{"n_layer": 11, "n_kv_head": 1, "head_dim": 64, "positions": "rope", "beta1": 0.9, "schedule": "wsd", "decay_shape": "linear", "batch_tokens": 262144, "doc_mask": true, "dataset": "wikipedia_en"}
Each number is 128 + 32 x the weight over its row's rms, rounded and kept within 0 to 255. Layers, rows and columns count from 0. Numbers have three digits each. The size before them is the row's rms in percent of the matrix's.

# gate: layer 5 MLP gate, 512x384, rms 0.0449, rows 14-53, columns 96-143
# up: layer 5 MLP up, 512x384, rms 0.0431, rows 14-53, columns 96-143
# down: layer 5 MLP down (transposed), 512x384, rms 0.0441, rows 14-53, columns 96-143
gate14 095:152211168128107127096206126094135186098115180079126103131152130139161112203162196088117137117148086148205156148085151059163156112113202131108133
up14 100:113159120135121150130108146172115129143141091148106108139079124149098099127128157114118138141113098117167128147159111059145211092129074053126157
down14 101:183138159145206154120149120142084155171161141129073106116106156071090115160119150081150141092099140166105065129111166086125190148136116119117137
gate15 104:122115103131153090098098138103096130142121111145055128118112110184126109073190088152100124119084082143138100149160132119088125165120127079123112
up15 095:110092136078104068105132138165160172204165088097102107094081120134142157076143153122129087138116132101116117091144109117151188125151116123155192
down15 100:218114102147140071093113136159163156075129130135130134123123112129095148099161118145117142166056074112149055089103069085118097131168151135126180
gate16 104:100137137116188180143127154132152121146103125114160131113130120128136086082166137066166113129156108175134216129097177154103158167174170136132149
up16 095:159109153144128105149109205130157171126144155128066121214122161142131104126142136121098133132108108135112121160085146151088164169075085121170125
down16 081:099134094164207139206156152158166157135080106107110125134069167099102107121161134052154136112170074119152176138157181156104107149163105121156136
gate17 103:152140092106135092096120143106126192099163120093177171116121180115184115141105125172126149132081196111129179172116138164190155098157109111145097
up17 102:107122129187130090199160149102119138101118169111117213161120136097084129156144081137109080127130177136127151175096146121054132125066087156100103
down17 101:125058161136137108126078119124114128098130158090155147149166116101136091089142088156100145104084110178115142122134097064138143100075138146083160
gate18 097:083120166125116141084097136105149196119169135143177120125142143136123121097140127122116142116187188137091110132116169120116108152144105105117119
up18 097:169115150113154110142151147095096119084134124191117128087164050154137114127177107183128129168119100135150115125123145105141164135086128068139140
down18 099:147116141117131162095130145135086141127146125089149135120107132058132141113104145163108111123153166145141123055156160118132123146125102135103155
gate19 099:161171140108169114065126094150121127113138130026097072158138104131102076169142181110109126137097162141120121172067084095158131161176108160127097
up19 103:133127115081162157097138189155086113080082122105136103146153065162136128163050159133113129165120083061152093126151155121095178113121110175142139
down19 102:141150164133087121149142123144125051139131115095133096153144118068098157127109088097114090081089096084169154099122089173123140125130146098083168
gate20 112:073112106124140125131081101121115093189156146137103120162075106126138152138137116163118144102067076121201115153098121108193116090128091140159154
up20 100:183166139138154120214072157086138164122076121182106134107109086088111166131107127131082168155129094105140165122120123124136157122088128124154165
down20 101:130123209155142057099124143131113129130156112105091161132091102200109115139153139102160077189107116088077129090182114110116123117093131144111132
gate21 099:112096082104118154149131086105112113115099102121118064111101136110140099184155102094098170090149107131129159103197139142165077152096097127079143
up21 093:205149122110127078174115157116075132079128115182146129151121112060137107120120104088119096109114114167105166099166115153096102136084148106105167
down21 094:160121135146126181114117084222153121177131194139120073115171072118133146180136117086139132124116089133165104146147143174118173165134130126127091
gate22 099:172094174129135154105119218118115151106133090134220099093139107085130120156174072111044055126162113115155115154160092115125165100136141134110111
up22 100:102193079050154176184082143112082131145140094151117155090140114113063160097112134101081085116149104101144114201090174140097161122135113154105116
down22 103:107173118160094160163187120132097097127126186086070145171090133162119112123141138176060077137106114194141148134119138126084148192119160137129159
gate23 102:143152134120114151101180102146067132081182168099132116172220153127138096147130120139123137094095116158113151131104176107148111085187095139159120
up23 099:102122171133106108123158121101123076119115133135111162092124089075199033111106154115126161150151099137114130163077142114089205122106108116179204
down23 102:133126174119144115135138100094134113086158158075157103144184159101084117152097144114144126133166160165128057130077200124170131119167095208105129
gate24 099:108096094136138066085178112083144182130163179103134135121140198186136116104132115199148124142114106179074111146185134123117145077073141099068112
up24 099:105124172208043136126125178193108082153183090150106019182145081139139197165168122174090109140161163169128160065165137162138171142155109126140117
down24 099:149107146101083164086164058085116121148098126148083176093137169133184140160106136178168137060111141122123140133085119115105165140129060144102123
gate25 104:086134150134112139102161130139097149073112074111156158157113090123129104077137152146077137126144116181109101148154146140222182119167089171120128
up25 103:125110083147157120156150122125198133104101099128145143199154126090094122088102087201072117168147174173092160108168104097131143121082184153095129
down25 104:134073089089175113141111118068127033149188140082114126165134073098117102101098113130171125062092175054085086106118142099144117131158101141124109
gate26 110:126122137159113142121095156098104148130108113117121114186128116094154173157144092105083148102156165153085127106113127147140205156128086099117017
up26 101:115087164178079093038106071099150128143152101146122095134182132057158193137129134090133216140125081124085114074109163183134151116132115106110128
down26 102:101146133137127172127138088147137125118121130092150052154075157088115185152171088100109078115129126181107160074088150109137136129089058110049164
gate27 100:143126141115066157125124131134118145129111086119157132111124132102121103138135091080153150150135088183118155136114094125176147133132138077115123
up27 101:097118125148078091126115078127154100169170178156122139219116085099052097166151036112120212123088106201193097150120146117205119116072125119160134
down27 103:125162113122124145087109164050143132140110146161139129119116148156115117142180074153121073178108121109156136133150159158135092133115064076123127
gate28 099:091166110121151086130164157105195094157106073120071142111107122164171139160185128164119171142122172169173176148132121131109113137144153077162113
up28 102:142112173111116142157124091142162145161154178097075074147095141180144142167140117112147149133139094148140140141136155047147124098179129120151106
down28 096:081176118116086119116163118158171137138110130121151110079148145074136088127108171136160136080171104112130171158109123164076154099144121106132126
gate29 095:064147133168146059067166162163147155109167092115114068162131075121180143155175102166109102065142173141127121226127094091125162158142083157103112
up29 099:082138088061125104170111145156097105101114093120150163092158111102069127170169161089164152113131147138143110102069145143177153127146121136138150
down29 101:135182132157129144105126151084122134031069115073107159168129092148145097117155146073122104080188153112123126097096149134097112100089137106123148
gate30 098:067135097133165179075155122093140125146089113131159162143153126161177155080095084095085118055147140127149131152090139119159144134130048134077135
up30 096:144134102112148188096160098123152112094181092130168149155142125208107164091116117152126181111132173150151103101134128066078071209107145125134188
down30 098:103180115099131143151212098132161188124125113132150138133052118144127063115131144195087134112115090132121148164131148131092122188153080093105160
gate31 094:186145144130135146105153104088157129145106144107130136106076161137063122114143122111121109110094126117175141157123097148163143118135132125170069
up31 098:156131161197122147106097124135152105151077148150105139108125099178115122150101091148116148105134120142119136107130105133164096160109113149119137
down31 098:105166135133112117119156146093137084119202143145077104192143139160080085082139077118083112149111114131177175102096111125156173135080065146127140
gate32 090:125130110068109133124137139129096088136104135133137117091155155150101135109105114158117131141128149154219112172102087122083065127116131097078139
up32 092:068164128106146109156046078119107101116120157158074054147168117175130134118165114183115079119113108143221143140134102120162174122118159142172132
down32 089:176131141115105173120175142160113192096119125134136133100101131089143181127090153107127130175143146081081156099109096128140152154113094142202104
gate33 103:159182133128123095078136172097101121137175137118146152091171055159127106175105158165136135168086131150156072160093158141133199137135110169168139
up33 101:210128115141129127107129162074112189110123086155096139120133107163160125125144110104145153070132115148162101097106170155120121046085167145078106
down33 105:093102125142127130131111154063105186061145124123073116143163119183127108120182112078107119102103095071154148099127164125139139116210195099113135
gate34 096:117123173150093158118123117140129062092116073100121161173085120069141113115185113124138118088152107156165163134147101087117069112184107110110071
up34 094:104065116178183134194095057119148131166124140161163081120125158129055141107133136186081126134147183172155100106148134114127125104134162208139101
down34 095:102125138102106110125140146068172130094123139108105158087164100139166150133069099156128111141089122100066211099145115080160112151156133178068123
gate35 097:104165151134159087159150157136123163145110131103119129130106100110125139169147134164103094085191125076146070143167159160145133092125162137133139
up35 102:126145102135097137153171149126126202161170097144095155123052115157116149114204103158185120109115098125138129135193085142113100158083120121098132
down35 097:101139156118131094116108135175102170164146116083134148125103088125116148151132142113139087107183129091137121104179121138139144128126124176143124
gate36 105:117120096102174153112136178153131170090142058149111066171168132117102150119180132114167150060182115123162139103130135108150093118149122115133117
up36 098:165065128136138136144172141073120125154142173112163197183155120102118088128173143135099091140120145163125127115128105123111125149112074159125182
down36 103:109111155166082143160152136128090083156130147137110158116172224102082085118125125088149155098094136143121118129171152102128120121121070129120089
gate37 108:097165152162132179112115157107098072099186142114190141112103110135136103141167124103112122126120096064139149095172113121152157145147106107157122
up37 101:121138133153122109094146127124139083115140115125153126146101107112116188138167025156155119121165134120073115112140131167145090103118121116120124
down37 100:167114145184091143135160135151168082144127093096139055131159082127137124129090081155144074168106153061051181064129129156150095092148169184130092
gate38 101:160101120165162088075136107092106095085107109130170210175166061137097156144197131104127126174102194160172110083110123130177147121118111129149163
up38 100:096132138144179145134145164118086170127063133132100167081087125104115147129210120099121136095060140179147084123131103112147137109150135124117191
down38 102:121134101139118136096124133164161083166122088106144090132098063118141156128148175138173058117159150092132142191179126077127211136105125127116188
gate39 102:094193086127116095147098140123162142082131192096116154179139096116067122079171067148132154130160090117125132167131142153102101134144110138124066
up39 100:178118123137113079161162142134174106105119028105155149115136162129129164099141102114141168149153153164123112159117104118136163173130128090142163
down39 096:159130177147173120063094122110106077145118178138076153151137189167100125176153112140146192119168178160043120140101138107116175137155142162122104
gate40 103:117108090102123177105183110116153094133153076114170134187186168088137145164108124099122071135223153181125113155070079110124128115099098146153095
up40 100:100101180135111110145136159109110152136127112079124074145142119125120130185160106131104091116111137094108097087130152255096093112114078135137149
down40 101:095180168123153103131081180084105177062143201056179119105141129121141105127184113091158129134117135118161148120106142121099125108121090164211176
gate41 107:050175089129081172175097165107118093133142152110153098139130111104122066037101129178178111130122146104147131105140134169141105173162077154091055
up41 107:138092101138158101126089134160140126125084168140144175149199142145087114159152134118153156148097152098156136090137143077080151144134123196106124
down41 105:159083086095128156158131135123097136096078130142150149131172153147124081151125176128150160112090112068177121093136112107105133151185143195130184
gate42 089:116126136187080162080092082100110125117153098153130118104080150149196191109153084106104148095130118109119133056186085166143095163168085092065081
up42 097:148129177134064115083141123201112169143136097170082132098105123108121128116150048078146133134160122126162116095052129171070124167102118107138154
down42 097:092183130103205123151137164162137132148093131177095094168114138136110070135134145083162064186165133135111131172100131063105182129110112110143137
gate43 110:134167152189148161109131137122057143129162161102109110106112149119140160063083067135064133075104073117106173138183113098101112132149111125113121
up43 096:088128161129187153145159149099101187099094137134121077126122164147142140146150133110163169096093131071061171171185163201128115172088129129111095
down43 095:117137117149140126126137079204108159156148122129104068108141119158128079128121145157134080165120158144097170080073105129085169179120116096140192
gate44 110:124106185169097076118094163065121122083135081138128154206106104136096129165181086122115181101120126134149123147126127031182124145118098131129136
up44 103:118172135110113121130139135107182171055128197140102121140178132100088154111136088069159136096102116135130140082139181121135114111085167135145155
down44 104:068135093161124103133179112155157146095123128083117146115177137141128130172164132099183110122138143088105129086167078118156068125168112077090125
gate45 091:077129103089117201072153164102148165054123103132167108109119126098107101112145147153124046093147133131125180150102131084126182117157098119122123
up45 110:148123188151038114168079093100086140172190165113075190139197156093199083095112118098094146135128084135155071138142111166131125143171104129132116
down45 104:126156129178153069157124134075089145194151151114157151084179194119163124089122130151097166137092092180145073172158073182079127162121095131160076
gate46 095:112160112105142070102111170079121173116143178049154125155107092112189108080154158179153122142128090070118157143108123067146093172103096098096110
up46 097:134091157118117174184115137255092189154174106167107154185084127121149080111147123162148094110141098120126101120145068197136099113136171148119131
down46 096:098092121138094192086155131174158176085191140157081091150105123129152092094137094174124125113124229148120088097087170116103100121128149144118184
gate47 099:121144119115156098134132145146117162149138130132094126094120125133143188158139153150133121133140066145164128209124092105145140119185155152156107
up47 099:104133094102137116133147153133103144127146109116130158131147139167109144090142147097135065069116124092195172126159138120141137092101135121162116
down47 102:104148133114128148098132134098070092127184152087080099110162164173163113056128138108088145148155115155143148151130196111147137117112129097168154
gate48 100:105117138182185128152076164106124073080160078047102098143143133115138106158141127143077118120124145067113102138128084129153159174105105133145083
up48 095:122104197126141148123079054113149132124200111128097096136134102046087122131120141124146177149147074156159108119118178108128082095135140080110148
down48 098:085098121087069178141139088162142139139137135116103137101105105091150152128183182147151101138184132201057103107145117127074135080073100069124188
gate49 103:091151116142133115112148088110099116160156093079151120109136137110153107164138153167151120116161097062132139100150129078153104110153114144147156
up49 110:083131083148114098112126142146167134104120151130101128102160179150143103080145117107114124155158169158136123086111146111123180128107143189079146
down49 103:087122118155132129105088160110073114127168134135080106128100147128144099177132153097081162124117223133135122146098105103131161171129102113083114
gate50 091:100113165122182136125192181112107146164140090152128094160071085092135122105167166147118132149081109130146164186122110082102128110065105158113115
up50 106:175118184141087102120169087087138176096110140097134133167135056172175123069111104141149109081114107106115066164131120105160160175095115136062108
down50 099:185131156163162116148095127171100182141153096127128120186083062143147139121145094075106129131106135121143134180121079135139160152100146103100126
gate51 093:082140126116151112163168117051079121103187127103135118126105125147097136128113144138143154155154106109201129164152116165177171107178077120116056
up51 096:204140197117140112124154153110114163166185110126116081153109200131157171123049070165147109151126091157149134119126113131116128162138127113113144
down51 099:137149140125089074132122127200062167107166120168138078157127139107143127117145136132167114179169119133133134119125148071152164133146132146124183
gate52 091:081105112209085142208159174097117139125146162129115206105117153163111121108112132128155167154132088182105102121101145097119131113085098105132147
up52 093:082097148117168131120106189094098068142104118169121129128091075137111079051190164101107121163140154075145136147099122126066135128122126153153096
down52 095:184170109198070143120148186103137113155158097123113147107134147068160123140103148108147142097132105163151085109128149102128153129143097115149122
gate53 099:080135149095117130020095077165092107161144082065164106098157073106147110141143176137119094135128137107150136127145144162172135113060066132196155
up53 100:094093133143161125136122126153175075111043159094085123130086085105168061175116146133066095163123134116206184085175148125165159112145117130097134
down53 101:147103148168158156138142115147115077087172103155105095150119087110151073141110136175120053153147139151108133159117063164112112156102076121052153